config.toml
n_layer = 24
d_model = 224
n_head = 7
n_kv_head = 1
head_dim = 32
d_mlp = 576
vocab_size = 2048
activation = "swiglu"
norm = "rmsnorm"
norm_place = "pre"
norm_eps = 1e-05
positions = "rope"
rope_base = 100000.0
rope_fraction = 1.0
qk_norm = true
attn_scale = 0.177
bias = "none"
tie_embeddings = false
parallel_block = true
init = "uniform"
init_std_qkv = 0.0334
init_std_o = 0.0334
init_std_up = 0.0334
init_std_down = 0.0334
init_mimetic = 0.7
optimizer = "cautious_adamw"
lr = 0.00116
lr_mult_o = 0.662
beta1 = 0.95
beta2 = 0.99
lr_head = 0.00684
grad_clip = 0.5
warmup_steps = 445
schedule = "wsd"
decay_fraction = 0.462
decay_shape = "square"
final_lr_fraction = 0.02
batch_tokens = 32768
seq_len = 768
doc_mask = true
train_tokens = 216500000
steps = 6608
dataset = "wikipedia_en"
Each number is 200 + 40 x the weight over its row's rms, rounded and kept within 0 to 999. Layers, rows and columns count from 0. The size before them is the row's rms in percent of the matrix's.

# layer 7 MLP gate, 576x224, rms 0.0517, rows 370-411, columns 112-167
068,188,186,156,176,140,149,232,177,202,208,151,128,244,287,136,208,193,179,237,191,218,117,203,253,201,212,303,195,185,180,243,254,187,183,157,198,227,200,258,193,169,188,172,205,155,188,124,197,165,199,262,148,232,178,191,178
093,176,146,288,259,228,199,134,161,170,199,177,130,162,161,185,145,231,184,229,142,216,154,209,207,162,222,90,211,177,167,224,183,152,173,163,200,273,151,213,200,173,185,244,134,215,254,132,305,161,228,152,238,177,215,180,204
109,174,138,193,262,172,142,190,260,179,166,185,199,207,242,237,255,144,231,221,231,206,183,236,198,201,128,217,295,206,223,169,251,197,220,312,178,148,129,148,253,225,220,205,154,235,228,119,210,224,185,107,247,221,182,167,220
095,191,207,277,171,202,133,178,238,189,172,182,266,236,223,194,196,179,253,111,131,202,198,188,194,199,209,246,175,243,213,140,182,228,272,198,301,245,221,224,227,191,180,267,247,130,108,212,195,164,201,179,185,235,146,225,251
109,203,210,218,181,198,251,155,252,230,242,224,245,187,262,177,226,128,218,185,143,246,143,225,161,188,193,263,257,169,241,195,225,245,169,200,296,248,221,156,200,210,257,180,172,222,148,186,180,230,157,187,188,122,185,209,182
098,227,167,152,187,234,155,177,213,147,221,197,159,66,238,179,181,148,227,197,236,167,203,206,235,208,196,242,217,152,142,130,215,182,166,244,203,208,170,240,224,185,207,163,185,179,182,176,209,253,140,189,236,239,219,193,202
084,199,174,216,136,191,235,137,259,219,178,180,159,236,218,250,265,218,208,133,232,147,225,227,218,131,192,214,234,226,189,235,162,206,203,222,197,189,206,247,184,178,282,209,178,148,268,209,176,194,143,138,162,129,185,161,224
109,154,138,237,129,189,198,163,142,267,215,214,236,122,244,141,171,171,298,155,178,132,158,175,249,225,181,215,238,225,176,217,163,170,195,146,222,214,234,211,168,157,267,210,306,192,164,201,219,253,136,214,163,238,217,189,271
087,151,200,185,210,189,188,208,167,205,163,296,223,210,209,237,235,268,186,180,262,183,224,207,120,189,205,155,212,234,181,189,226,278,260,221,251,191,162,258,213,204,209,187,152,63,178,293,219,167,207,127,228,186,188,178,197
106,226,190,227,209,177,186,169,206,184,133,266,205,130,148,227,217,297,175,142,240,203,167,245,201,170,156,246,204,150,207,201,88,221,227,230,175,170,117,112,257,148,212,246,197,215,254,108,231,155,183,178,226,147,211,156,218
090,181,173,229,189,229,211,256,183,202,201,182,280,202,229,227,235,214,201,189,188,176,218,185,199,201,184,149,158,190,190,250,194,216,169,230,211,230,137,192,222,180,190,273,161,265,307,217,149,239,293,124,180,192,183,213,148
095,238,160,202,234,143,138,169,236,124,146,205,220,233,182,260,218,143,226,241,202,176,156,220,239,212,194,143,211,227,238,179,197,206,231,294,203,201,159,130,224,224,215,274,188,216,222,165,211,218,234,162,172,182,185,148,215
094,181,196,209,200,132,134,148,184,184,217,247,186,189,167,211,277,118,284,220,236,210,220,189,236,156,149,147,229,165,234,242,283,197,239,208,266,233,131,195,231,149,231,217,152,135,113,174,181,195,191,201,215,234,163,187,157
094,168,233,221,196,114,201,185,219,205,235,244,117,156,254,205,192,251,111,280,175,169,173,224,209,254,192,203,240,235,223,159,172,153,184,120,220,198,192,147,213,233,215,146,195,160,205,204,232,220,211,151,166,156,231,162,220
105,179,203,269,194,211,156,199,217,149,196,296,191,151,207,202,175,239,151,137,249,195,166,208,244,138,181,183,242,136,229,106,131,202,232,146,262,176,187,211,225,204,178,234,209,224,266,195,204,232,135,92,266,225,180,138,239
087,198,170,152,272,147,225,238,247,120,184,232,169,239,208,166,200,165,283,217,217,186,196,277,228,165,138,183,214,165,270,188,226,228,210,180,193,185,110,162,155,256,123,171,109,152,176,222,249,195,186,153,163,241,200,197,137
111,159,187,164,182,126,240,155,213,204,201,218,197,194,235,248,195,196,266,277,192,224,154,261,219,255,149,240,237,161,219,177,188,231,156,306,181,228,225,111,216,177,236,143,132,273,86,181,196,183,201,173,224,166,151,172,158
092,202,209,225,188,214,278,230,207,203,256,195,179,149,225,203,160,191,135,122,223,220,209,168,228,261,160,219,222,208,171,249,169,164,250,294,186,218,164,127,288,227,255,192,265,171,235,202,163,218,145,106,207,197,220,177,216
097,186,196,179,112,177,177,195,174,201,107,181,207,161,161,154,151,231,204,115,179,242,216,200,145,228,278,239,197,291,198,237,193,137,165,110,233,190,229,193,168,116,200,181,181,229,271,224,265,176,175,236,159,257,194,129,256
105,210,207,189,184,195,181,204,172,166,203,200,159,199,177,315,249,151,262,172,251,165,125,167,306,180,80,188,182,222,196,126,180,251,222,204,285,201,155,223,193,177,207,238,140,215,243,235,180,265,279,147,213,251,167,181,195
099,233,214,203,135,192,209,246,177,221,162,269,186,200,216,151,183,275,133,194,202,229,162,205,153,190,224,181,181,224,90,188,201,97,248,216,252,214,250,209,196,105,225,196,307,200,272,201,149,191,178,186,227,287,250,158,236
104,115,196,143,179,124,200,244,219,253,202,185,236,190,183,161,237,220,178,103,230,130,207,191,202,199,222,198,223,231,193,168,213,164,259,144,187,246,230,160,211,228,258,167,135,220,235,224,168,241,182,201,202,229,156,210,255
071,146,186,257,186,237,189,153,188,207,193,206,216,220,199,135,115,270,160,188,250,135,139,224,162,148,205,202,228,152,133,253,155,123,180,134,181,201,234,262,205,117,222,224,233,227,357,201,246,201,238,164,211,237,183,185,261
087,171,193,225,279,175,258,199,218,144,196,175,219,131,213,261,252,219,178,225,231,166,87,160,207,165,185,229,213,192,174,172,160,191,186,172,228,198,179,228,294,238,223,171,190,209,209,83,205,229,187,188,209,179,226,209,228
102,167,157,143,194,141,217,199,199,214,182,253,229,137,207,258,316,82,205,237,309,178,145,170,212,195,144,185,194,192,180,114,218,222,217,273,206,183,180,155,264,230,234,249,147,184,169,201,201,291,265,105,176,170,123,139,146
104,169,214,178,187,227,227,269,189,225,206,220,199,169,203,221,150,131,174,125,235,154,177,207,228,222,214,264,180,198,185,199,186,118,177,196,195,196,222,250,232,112,214,163,202,223,276,216,205,179,120,233,240,239,206,221,160
094,191,146,230,294,161,223,129,241,175,208,265,200,285,279,178,238,201,230,208,224,169,244,232,212,138,208,180,155,206,186,209,186,180,231,199,170,190,154,213,203,197,225,255,232,180,239,218,157,170,320,146,180,219,176,172,206
105,153,155,185,170,234,141,206,281,198,172,251,184,235,181,165,239,178,213,209,208,177,142,196,152,219,163,253,213,241,228,228,233,149,209,194,190,182,271,185,207,164,279,171,273,135,237,141,237,150,204,166,133,203,243,167,252
106,235,194,154,197,172,234,239,206,178,202,180,160,240,213,221,244,139,198,130,242,213,177,236,233,194,151,161,197,242,199,209,255,275,194,220,251,132,272,159,152,180,224,246,112,256,119,179,207,225,269,166,217,259,187,163,215
105,213,126,214,242,163,228,133,218,205,133,218,216,238,295,158,168,189,209,210,110,205,228,199,207,165,182,211,201,257,199,195,172,176,109,258,218,186,290,172,174,179,200,221,233,199,151,161,211,170,198,219,161,157,211,207,204
102,274,223,270,179,209,207,164,127,168,147,218,127,260,228,248,155,234,189,145,292,207,238,212,188,189,182,245,185,164,165,214,190,199,266,231,187,237,233,216,202,206,281,176,164,250,254,238,236,177,264,169,182,260,137,92,209
102,273,199,203,165,198,205,139,249,204,186,217,230,282,232,193,257,179,221,181,248,211,173,185,230,215,212,179,251,151,232,217,225,172,201,273,200,200,177,156,190,239,253,134,166,270,167,129,202,235,173,160,149,252,137,144,235
098,189,226,199,252,228,170,213,241,174,207,227,201,187,204,165,195,239,206,183,229,167,167,245,142,219,195,242,183,187,206,250,263,126,213,183,208,176,197,193,318,84,207,215,246,230,278,169,175,161,178,257,215,196,274,197,310
090,194,202,192,219,196,184,239,181,177,200,239,202,228,227,167,200,261,226,206,224,193,220,188,162,142,157,227,227,261,223,159,174,156,249,256,268,240,130,246,225,149,112,158,243,137,173,210,226,215,117,223,174,242,205,194,242
103,246,221,234,222,191,182,152,229,162,182,189,272,211,188,222,191,167,234,198,268,221,162,270,244,166,186,223,205,207,193,182,234,289,165,256,251,171,180,219,149,185,240,175,136,229,153,206,162,208,186,214,148,239,235,197,151
113,106,164,214,183,182,224,174,212,235,246,182,176,193,151,167,189,253,175,199,165,180,189,189,235,218,243,197,207,199,262,189,246,184,159,156,158,222,220,200,172,184,209,209,244,178,248,179,245,112,167,181,155,195,222,173,245
090,259,144,255,221,195,229,149,175,122,137,222,161,152,219,212,184,151,191,180,242,214,221,232,217,206,197,156,213,258,148,170,148,137,258,201,226,236,279,224,203,207,221,180,184,195,261,206,233,301,207,186,209,221,133,149,181
076,201,184,134,209,245,182,235,202,179,218,216,213,185,177,190,171,244,167,156,152,174,209,206,234,235,207,243,219,203,120,215,233,222,188,218,148,214,143,201,280,205,186,199,206,202,166,231,191,223,162,228,228,193,249,189,249
099,143,207,195,168,173,241,202,221,202,185,265,202,199,156,240,227,222,215,181,250,192,199,218,195,193,148,300,134,192,170,95,165,231,202,223,294,200,174,147,225,171,213,251,164,210,176,185,233,264,285,185,186,237,217,150,222
099,210,124,217,204,190,211,144,152,226,169,229,191,188,193,223,117,224,200,153,233,204,200,212,241,228,241,223,215,162,170,207,180,77,185,180,215,258,180,207,196,142,276,109,217,141,209,206,255,211,158,170,174,202,163,186,278
112,218,202,104,169,225,143,238,258,249,175,184,181,232,180,141,130,169,258,178,176,197,220,222,170,269,200,174,227,276,283,256,217,183,235,195,123,229,223,232,145,201,192,149,307,191,207,213,246,220,195,245,146,139,207,235,216
103,221,141,202,229,200,247,123,273,220,249,216,208,230,264,166,165,168,223,203,206,139,266,211,207,202,196,292,269,206,241,161,206,204,147,174,203,150,150,181,189,173,130,210,255,188,85,128,206,268,221,211,180,182,201,195,218
# layer 7 MLP up, 576x224, rms 0.0456, rows 370-411, columns 112-167
065,242,203,216,208,223,197,168,261,184,302,304,223,201,252,193,313,200,222,291,214,253,188,233,152,211,164,197,304,167,184,189,193,264,238,221,219,191,167,185,166,180,141,105,178,224,217,145,254,200,193,192,222,200,212,204,238
088,260,220,171,200,143,119,197,237,193,160,212,250,243,223,214,229,119,244,161,252,188,174,201,172,129,190,188,142,141,222,141,206,201,180,216,232,129,149,237,170,172,237,215,166,267,165,217,217,132,205,181,209,270,190,179,210
106,223,213,184,213,195,222,197,251,141,164,221,220,211,206,203,160,192,199,258,249,178,160,214,139,212,149,156,179,229,174,262,170,171,248,263,241,146,192,188,242,250,248,217,168,174,78,109,156,170,250,209,247,223,227,222,211
090,270,224,240,219,236,245,174,136,192,167,167,127,159,249,208,167,210,241,222,251,234,213,234,246,184,163,125,280,227,271,181,208,132,185,189,154,98,202,231,122,247,153,224,133,182,194,217,316,181,187,147,194,179,229,139,181
111,146,213,198,262,147,247,209,245,174,237,220,186,130,125,161,140,208,144,297,212,268,232,175,201,221,204,157,197,215,178,202,221,140,161,270,209,216,202,135,245,223,170,193,180,148,174,207,237,209,265,196,243,151,213,260,173
094,165,199,145,155,116,159,204,196,105,146,163,229,189,244,213,189,181,228,214,246,156,269,141,188,202,183,168,168,191,247,191,171,192,193,140,216,206,206,282,182,197,125,262,280,159,171,243,170,199,306,215,200,150,242,217,147
075,145,210,178,167,196,254,213,156,168,187,193,276,279,251,133,224,205,236,204,178,151,204,216,328,244,251,225,163,92,163,192,187,142,192,224,216,222,144,225,210,159,144,146,145,256,168,215,256,248,265,177,212,284,222,273,186
114,212,217,204,210,204,200,196,218,200,215,183,245,126,240,174,226,207,262,261,179,193,141,179,234,185,254,178,202,159,272,178,248,177,177,325,252,206,163,146,176,183,160,157,311,183,236,214,179,227,111,235,121,164,226,234,206
092,215,188,117,227,225,215,243,166,246,151,219,211,158,213,185,248,200,185,184,245,199,214,184,127,249,173,197,217,239,208,274,205,223,194,229,280,220,263,111,127,213,212,190,195,230,194,249,204,203,187,198,242,215,156,209,177
102,151,173,191,197,188,285,181,262,202,201,138,145,201,239,187,185,176,164,197,149,144,235,222,266,234,216,189,188,162,260,223,255,188,304,94,224,152,174,251,225,224,273,126,268,173,203,220,220,213,242,214,168,168,197,217,222
078,236,273,246,211,219,145,240,281,204,281,121,184,212,236,192,191,226,238,183,208,284,209,206,224,122,191,166,243,214,200,231,211,215,221,183,244,186,240,166,218,235,278,253,189,229,163,230,234,198,297,195,244,173,290,133,233
111,232,163,214,213,208,240,235,214,180,224,160,213,236,183,221,173,148,228,187,164,212,124,184,214,189,207,220,237,204,240,193,248,253,158,201,117,191,218,212,196,158,252,314,133,247,237,194,147,181,122,179,152,166,211,196,204
107,216,173,264,98,180,160,172,182,232,214,226,155,189,198,185,237,231,272,200,253,280,203,179,213,208,232,235,197,177,177,241,224,182,204,219,190,219,214,234,237,179,205,219,149,77,166,155,188,155,194,236,181,146,190,233,175
095,179,206,163,158,236,171,159,188,221,275,250,188,182,234,184,220,204,206,160,193,279,187,138,253,269,192,261,232,178,203,200,108,134,186,243,163,189,222,174,250,178,225,159,256,200,140,153,274,201,234,157,197,201,220,201,253
094,180,223,168,158,169,192,205,172,172,175,254,227,157,176,225,219,88,191,161,192,142,280,145,213,197,190,171,221,153,146,223,218,169,173,206,196,247,156,198,187,240,300,244,198,189,184,191,192,188,225,186,234,235,188,265,190
079,183,221,204,210,219,234,171,213,251,239,236,226,193,238,148,263,155,223,177,133,172,144,228,249,205,191,240,200,216,173,219,115,193,223,156,216,262,211,225,180,189,135,209,214,205,177,157,150,242,159,217,234,181,211,222,163
106,150,165,120,240,231,198,188,107,197,164,238,99,147,199,208,199,134,221,240,251,278,233,240,295,271,180,161,186,218,151,147,243,213,197,203,219,284,207,238,193,178,236,219,250,156,196,224,242,184,255,260,200,236,177,233,169
082,134,233,200,212,268,177,154,206,171,183,223,113,106,190,168,149,194,207,243,196,182,179,292,258,207,185,180,231,187,274,235,186,233,138,152,144,225,193,219,198,217,162,244,89,182,131,180,220,191,210,223,221,186,227,227,277
101,129,212,192,169,170,235,269,227,158,199,174,256,226,192,270,196,255,219,178,151,199,272,108,256,162,170,216,184,231,218,218,241,167,191,176,234,160,226,159,277,224,213,268,223,161,231,121,212,190,200,181,203,190,184,197,210
121,143,230,125,142,142,145,248,136,263,181,230,200,189,194,236,269,168,211,221,148,189,174,170,258,226,181,197,191,257,178,238,214,242,192,254,269,237,199,184,140,215,202,156,207,152,160,197,154,195,292,227,234,268,201,208,156
095,222,227,86,232,170,124,213,186,147,170,205,213,253,249,157,238,169,173,245,228,207,198,186,195,268,152,160,215,191,104,175,104,169,180,189,160,154,198,229,227,181,197,230,224,196,149,154,158,112,228,168,246,237,212,206,255
107,242,151,324,171,270,249,138,169,70,189,251,141,201,171,181,144,174,210,219,150,186,218,173,208,169,197,196,222,207,241,199,204,208,252,311,259,149,165,193,158,177,170,179,290,179,110,244,158,175,246,184,190,183,199,198,261
079,179,214,160,148,191,225,180,180,230,180,251,188,191,209,162,200,240,256,186,106,212,216,215,170,259,229,197,214,181,158,218,253,180,221,234,184,163,207,268,126,242,274,227,196,172,158,206,158,209,42,208,164,188,233,260,172
083,162,231,201,197,193,184,188,192,292,264,179,235,218,197,245,240,194,180,219,191,197,148,212,204,254,189,202,202,130,187,198,176,248,244,131,215,259,323,208,245,227,160,167,201,173,174,177,162,159,223,214,226,145,254,195,194
103,192,167,188,214,190,211,218,247,227,238,200,263,189,176,192,243,226,184,232,189,174,205,205,208,225,164,193,232,185,204,180,191,205,185,256,226,259,123,141,208,245,214,234,215,174,166,179,199,187,145,176,216,177,147,244,165
110,185,189,190,174,223,168,256,214,184,210,210,204,223,254,277,135,204,255,188,175,220,287,217,247,198,243,212,256,224,205,205,173,181,205,196,148,121,242,254,159,187,187,221,135,232,169,229,175,171,250,252,226,295,189,176,151
094,208,191,211,270,220,221,195,197,207,281,160,188,164,204,248,183,176,225,161,165,228,226,158,199,144,191,199,138,145,235,200,187,188,191,171,205,208,188,233,243,283,182,214,179,212,191,243,198,255,195,189,270,198,219,180,199
110,215,239,183,194,194,127,161,170,214,205,248,197,187,194,173,227,226,250,236,174,193,237,242,202,239,213,214,249,183,274,210,210,182,170,247,222,243,261,187,210,199,116,159,198,197,148,245,167,255,248,235,197,226,210,182,163
103,201,197,201,210,273,203,175,199,229,190,218,165,195,177,178,220,200,235,146,171,163,183,182,121,221,239,166,198,262,176,268,122,144,237,143,149,208,166,170,225,207,214,205,252,194,288,221,206,267,157,200,177,224,213,193,230
102,216,216,192,216,212,156,233,211,188,151,252,213,216,226,136,241,116,192,238,135,185,215,183,284,168,216,123,193,182,140,212,204,119,211,195,116,198,165,217,161,191,137,225,233,137,194,176,188,184,233,170,186,177,209,225,186
108,209,183,260,200,189,224,187,233,186,220,290,166,228,180,203,106,156,247,224,225,197,260,229,113,203,204,280,163,222,271,217,242,257,196,230,180,231,257,200,239,263,272,187,271,295,197,234,211,203,215,179,181,248,187,198,213
092,186,241,215,156,231,140,234,212,213,274,162,167,168,250,201,205,169,238,210,257,148,195,166,214,238,218,223,173,173,243,203,208,239,254,276,208,202,213,179,198,285,216,204,207,230,151,203,171,189,182,175,157,264,149,181,224
109,233,170,224,192,148,258,191,209,127,161,223,186,204,215,153,214,170,179,228,202,156,213,232,188,167,230,208,211,186,138,216,100,247,198,172,221,218,129,210,170,233,231,239,118,203,188,154,188,206,210,169,186,173,130,188,203
089,207,245,158,199,243,196,239,196,222,191,211,194,191,205,189,229,164,158,236,182,265,243,172,223,252,250,266,134,218,151,220,301,190,217,273,175,173,142,197,211,171,221,187,187,98,177,243,186,213,163,251,201,152,210,229,183
103,157,181,102,203,186,241,229,202,202,261,194,248,250,297,217,271,116,272,209,158,204,224,229,203,239,182,229,246,232,185,261,206,197,212,215,153,215,176,225,249,283,107,196,210,171,315,242,120,221,190,195,245,212,230,232,219
118,173,164,248,230,225,161,220,233,192,173,144,181,233,189,201,205,213,196,156,201,225,167,204,149,224,195,240,198,214,291,211,217,236,166,187,256,257,184,170,140,188,197,233,80,314,209,187,206,167,157,163,222,262,193,237,175
085,159,152,242,190,164,211,195,193,209,194,156,151,144,150,216,153,222,194,150,167,216,182,136,194,228,178,143,131,197,107,228,260,169,234,169,194,163,249,139,113,166,247,147,216,234,304,211,223,149,215,223,163,122,216,192,218
060,141,219,260,106,236,209,254,186,125,253,202,224,160,182,205,106,147,189,191,269,212,153,223,262,204,250,216,182,197,217,176,165,213,301,136,180,186,201,203,223,226,231,175,157,201,305,188,258,188,253,141,241,179,171,155,204
101,163,239,102,178,164,182,173,138,265,256,204,240,220,125,186,298,179,263,196,159,173,217,220,239,198,237,220,186,230,182,251,209,214,192,209,175,171,149,123,284,261,188,197,193,132,141,148,184,270,198,234,153,228,230,213,170
093,178,182,174,217,198,141,136,175,231,214,209,172,180,151,96,229,206,151,142,153,252,209,144,216,203,242,221,208,117,174,247,159,172,231,188,177,249,134,228,214,140,242,70,153,231,231,203,154,161,202,226,234,148,247,225,171
111,232,210,223,110,200,173,194,209,260,164,221,134,249,248,204,146,181,178,156,102,216,192,173,196,227,203,176,150,267,303,302,213,145,226,225,204,217,234,222,151,215,245,185,218,182,216,220,195,188,201,208,168,159,172,226,228
103,152,212,109,199,148,193,229,200,189,221,172,278,140,115,144,248,196,243,180,210,171,199,141,175,199,133,155,153,227,164,212,236,209,263,183,142,160,185,117,194,265,242,256,192,191,224,233,122,225,230,187,207,185,196,225,167
# layer 7 MLP down (transposed), 576x224, rms 0.0462, rows 370-410, columns 112-167
065,156,203,253,243,220,131,191,158,179,165,160,254,225,169,196,245,199,128,174,247,165,201,189,131,220,146,180,143,253,230,201,243,173,208,261,225,233,238,197,280,191,283,174,176,230,181,249,292,192,228,233,204,179,233,202,171
089,199,222,246,237,166,175,209,203,144,147,175,157,153,228,159,202,238,154,255,168,191,184,196,250,195,278,156,177,177,199,161,190,209,221,202,212,239,110,217,201,195,247,246,229,212,196,262,200,149,278,234,252,221,148,167,231
104,244,249,304,179,270,151,151,211,89,253,286,245,237,173,219,131,123,250,219,204,193,252,236,213,191,175,209,183,215,245,225,218,173,229,227,197,147,199,181,203,181,228,153,214,162,176,92,178,225,203,181,165,157,281,218,195
097,216,145,210,161,153,146,168,193,259,148,140,197,222,208,196,195,161,229,148,151,202,271,212,229,271,131,200,174,241,297,162,125,155,296,166,215,188,173,252,218,220,200,243,196,138,102,214,239,179,212,163,204,257,176,258,229
110,200,242,164,221,241,117,193,214,134,219,161,155,220,100,163,119,207,184,224,249,230,132,188,255,220,252,175,208,140,241,243,197,113,226,142,162,201,205,192,173,140,216,183,214,152,246,164,215,244,200,194,234,142,230,161,201
093,185,232,223,166,150,218,213,223,113,166,147,224,174,193,247,152,134,237,185,170,264,216,205,203,221,158,184,134,144,185,206,199,175,148,157,214,128,235,220,114,225,179,195,215,210,166,229,212,183,289,165,182,251,338,220,163
075,209,218,194,198,197,203,194,181,141,228,210,204,208,205,203,197,247,186,233,225,169,244,140,275,278,192,169,167,204,237,198,205,119,194,178,195,172,125,258,197,198,163,189,139,246,92,198,217,317,233,152,159,220,213,295,259
114,244,236,241,211,175,196,222,229,143,172,107,168,239,213,209,256,216,150,244,281,323,212,171,251,153,276,188,214,219,245,181,213,236,232,258,273,249,211,169,215,164,146,182,193,132,250,172,249,176,181,193,252,143,207,248,200
088,194,195,273,208,189,213,196,247,147,217,209,198,221,164,211,242,243,217,241,174,240,200,239,252,186,186,138,209,166,180,180,224,175,145,205,137,209,113,278,228,203,199,193,243,198,220,202,206,156,171,243,232,206,274,214,227
103,185,177,216,185,194,232,137,227,214,136,192,222,217,221,191,230,242,148,189,282,158,235,259,263,214,221,165,220,122,230,177,231,154,282,130,178,153,181,225,247,204,307,158,213,194,184,148,230,213,226,236,235,123,246,204,237
081,218,279,200,194,165,210,196,275,242,233,151,146,254,187,193,216,170,173,189,218,248,218,214,211,207,229,242,258,217,171,191,245,180,248,165,212,186,202,207,149,249,220,232,242,172,105,214,246,148,123,302,256,143,272,156,195
111,204,167,209,219,229,266,239,218,237,206,171,180,235,191,213,205,172,214,169,137,233,141,168,217,195,171,229,234,223,245,163,245,230,155,154,121,189,238,212,161,179,210,265,126,250,231,173,149,184,142,183,137,181,192,194,185
104,175,181,241,192,261,250,175,189,212,157,168,161,218,262,205,154,270,185,156,181,227,202,178,167,268,221,233,184,251,147,180,102,180,174,169,149,217,258,224,166,246,183,198,235,224,277,203,159,197,198,210,205,187,254,254,287
096,162,206,168,187,226,209,233,135,180,224,187,244,200,180,198,239,223,233,181,195,233,223,197,229,175,174,201,184,165,154,312,215,280,209,210,166,172,229,200,221,193,181,228,237,137,244,241,150,204,187,197,186,263,142,223,227
092,168,215,192,185,202,198,201,150,167,167,189,154,171,170,214,253,131,218,206,214,129,235,150,211,151,215,213,210,167,170,271,289,140,201,225,156,239,151,225,217,220,290,207,170,178,189,168,208,186,232,228,246,242,214,353,138
077,178,218,226,227,236,258,175,236,241,217,220,248,199,225,173,297,210,194,181,129,222,165,251,202,177,192,222,209,229,197,255,118,209,183,204,207,226,215,209,153,169,152,210,201,223,151,153,205,259,215,177,204,176,165,157,186
108,167,162,171,240,302,253,196,140,177,214,191,164,139,163,174,172,186,207,204,305,219,224,208,287,225,256,198,190,223,165,179,183,194,231,167,203,228,241,229,255,271,270,225,253,127,256,183,239,173,246,269,192,269,211,232,170
082,169,211,202,206,214,212,203,173,196,206,206,152,108,165,187,191,219,233,190,154,235,241,246,205,230,170,269,247,189,200,209,198,186,155,199,126,215,192,157,192,201,166,222,150,166,118,202,276,182,209,127,126,237,165,213,226
098,241,158,218,217,197,148,124,226,176,187,147,208,223,175,198,227,146,177,175,282,170,233,224,215,155,199,154,224,162,253,219,267,151,224,168,197,119,262,225,216,208,285,229,243,150,221,215,171,204,183,172,231,241,174,240,261
117,154,211,204,217,156,194,237,146,300,106,142,221,192,195,192,256,175,188,213,101,175,207,260,187,195,194,229,174,234,141,210,218,193,186,208,223,188,242,187,145,235,206,180,221,131,193,191,209,155,259,228,237,181,209,228,132
100,195,144,189,270,158,228,242,221,169,181,214,194,214,209,248,295,153,230,255,224,215,226,233,138,271,92,164,279,224,264,150,168,157,191,185,132,201,204,177,220,238,211,145,152,191,170,161,145,133,180,173,168,176,183,163,220
110,191,136,209,157,196,197,163,184,203,179,237,203,211,154,157,172,245,166,195,161,180,184,178,223,206,176,193,225,222,178,180,228,166,238,202,209,149,214,184,171,150,252,140,190,192,198,197,195,232,142,114,232,244,211,169,267
066,197,190,185,137,187,229,213,172,241,185,248,185,187,201,158,240,222,261,223,80,230,219,195,173,271,201,177,204,194,220,184,250,212,220,214,198,152,177,254,160,242,280,239,208,205,164,208,190,210,125,197,191,178,177,252,131
082,181,276,239,191,165,140,171,214,241,209,238,199,207,186,210,203,158,199,236,144,241,259,238,195,167,249,178,172,116,242,162,181,249,231,148,148,148,296,248,139,170,171,254,191,165,198,195,132,250,213,230,145,286,158,208,162
110,184,130,194,190,150,186,184,272,243,270,276,243,158,208,272,268,186,253,252,276,214,182,208,239,186,228,215,288,248,210,76,168,245,179,230,278,234,234,181,262,224,156,248,174,170,146,208,224,170,268,151,216,128,205,223,134
110,189,189,208,154,201,158,214,238,149,246,262,249,232,225,238,193,264,269,145,190,267,211,224,198,198,219,200,244,202,186,186,133,209,146,287,173,172,243,237,181,163,155,159,215,133,219,210,158,163,242,181,208,227,214,203,170
092,249,196,208,235,190,216,204,205,229,220,186,191,159,212,249,208,186,229,91,215,177,200,186,265,172,128,163,205,128,208,233,181,183,179,233,168,167,159,129,249,289,212,168,215,224,211,201,231,207,137,212,190,204,213,208,197
109,211,280,215,225,151,164,138,165,227,251,214,215,200,187,240,208,219,262,258,170,206,298,216,167,170,228,166,176,167,175,215,260,191,187,257,216,213,249,222,227,246,91,197,207,164,194,233,178,285,250,216,177,211,167,160,187
108,301,138,245,182,212,183,227,212,231,209,209,153,220,200,211,195,182,182,183,199,227,140,174,175,249,156,171,187,216,197,284,140,178,244,151,212,209,186,183,220,173,226,226,170,200,181,160,191,279,245,219,152,226,213,129,194
108,170,218,250,196,243,208,213,214,215,236,239,229,190,168,177,217,172,189,209,122,172,255,217,223,153,234,128,201,159,159,174,189,169,269,143,135,188,143,216,175,211,225,249,190,209,270,171,194,194,259,137,168,216,206,203,164
106,172,220,232,171,176,197,195,218,155,207,218,212,234,159,154,145,164,171,212,215,211,279,184,173,197,196,291,236,275,196,188,247,219,205,188,174,249,291,176,210,277,240,160,237,249,219,179,191,231,200,200,206,240,198,171,247
091,244,181,218,144,158,154,228,238,278,302,210,191,194,201,200,186,212,206,215,197,178,206,147,212,156,200,218,104,247,224,197,220,155,199,226,228,265,184,171,249,176,201,191,165,227,135,176,225,185,231,173,201,199,216,151,149
109,193,276,185,229,254,190,208,262,149,186,227,156,176,224,162,224,253,196,185,214,196,189,219,141,203,158,243,147,154,211,259,262,158,219,195,187,217,182,190,261,69,230,245,203,210,246,213,183,135,163,235,223,212,274,196,326
091,234,237,241,154,200,183,194,165,237,195,129,189,210,187,205,208,143,136,187,147,200,203,215,174,252,280,181,159,214,183,218,266,244,179,154,134,205,264,192,205,209,281,217,153,197,242,206,167,182,243,176,225,152,186,201,180
103,163,175,161,209,229,270,192,166,179,233,198,215,211,287,135,249,201,186,241,211,218,263,248,219,192,173,229,176,291,219,265,245,210,239,280,171,224,218,217,243,289,144,184,263,162,312,186,137,212,170,183,254,228,249,255,197
117,169,219,159,241,215,244,220,277,142,221,115,244,245,205,215,230,224,164,192,177,198,230,248,206,228,232,223,186,206,140,168,199,185,206,251,171,244,233,189,243,202,204,220,72,262,224,174,211,171,187,228,223,201,257,167,197
085,107,136,222,212,176,219,137,236,252,170,222,131,165,178,194,177,243,194,186,145,210,161,127,192,202,177,124,124,200,143,211,229,216,181,189,204,183,202,174,118,155,250,146,169,218,269,156,173,174,213,226,187,127,196,175,213
059,185,239,201,137,199,202,213,163,169,176,249,212,187,182,185,162,179,198,218,280,170,180,217,183,184,150,159,238,138,209,202,174,202,266,165,90,152,227,268,167,154,189,178,165,211,218,184,177,192,216,164,230,180,231,230,237
104,178,292,124,148,151,180,244,135,278,291,220,198,185,189,233,204,171,239,156,171,119,212,176,237,227,154,238,183,207,203,258,190,178,172,218,214,214,175,158,272,268,205,204,189,119,175,176,194,212,164,275,190,209,211,177,161
091,173,221,176,172,153,151,151,164,212,267,163,180,183,156,113,179,196,152,177,166,270,234,129,214,175,241,202,154,90,179,222,129,221,235,210,165,197,110,192,184,167,223,133,169,206,213,254,100,175,242,226,260,141,210,280,182
100,216,195,236,201,210,165,241,126,181,204,205,220,202,229,255,270,234,149,179,202,143,163,196,221,117,190,178,201,177,135,127,138,183,178,238,257,250,199,152,262,171,217,211,144,232,199,155,189,189,250,130,247,216,167,160,170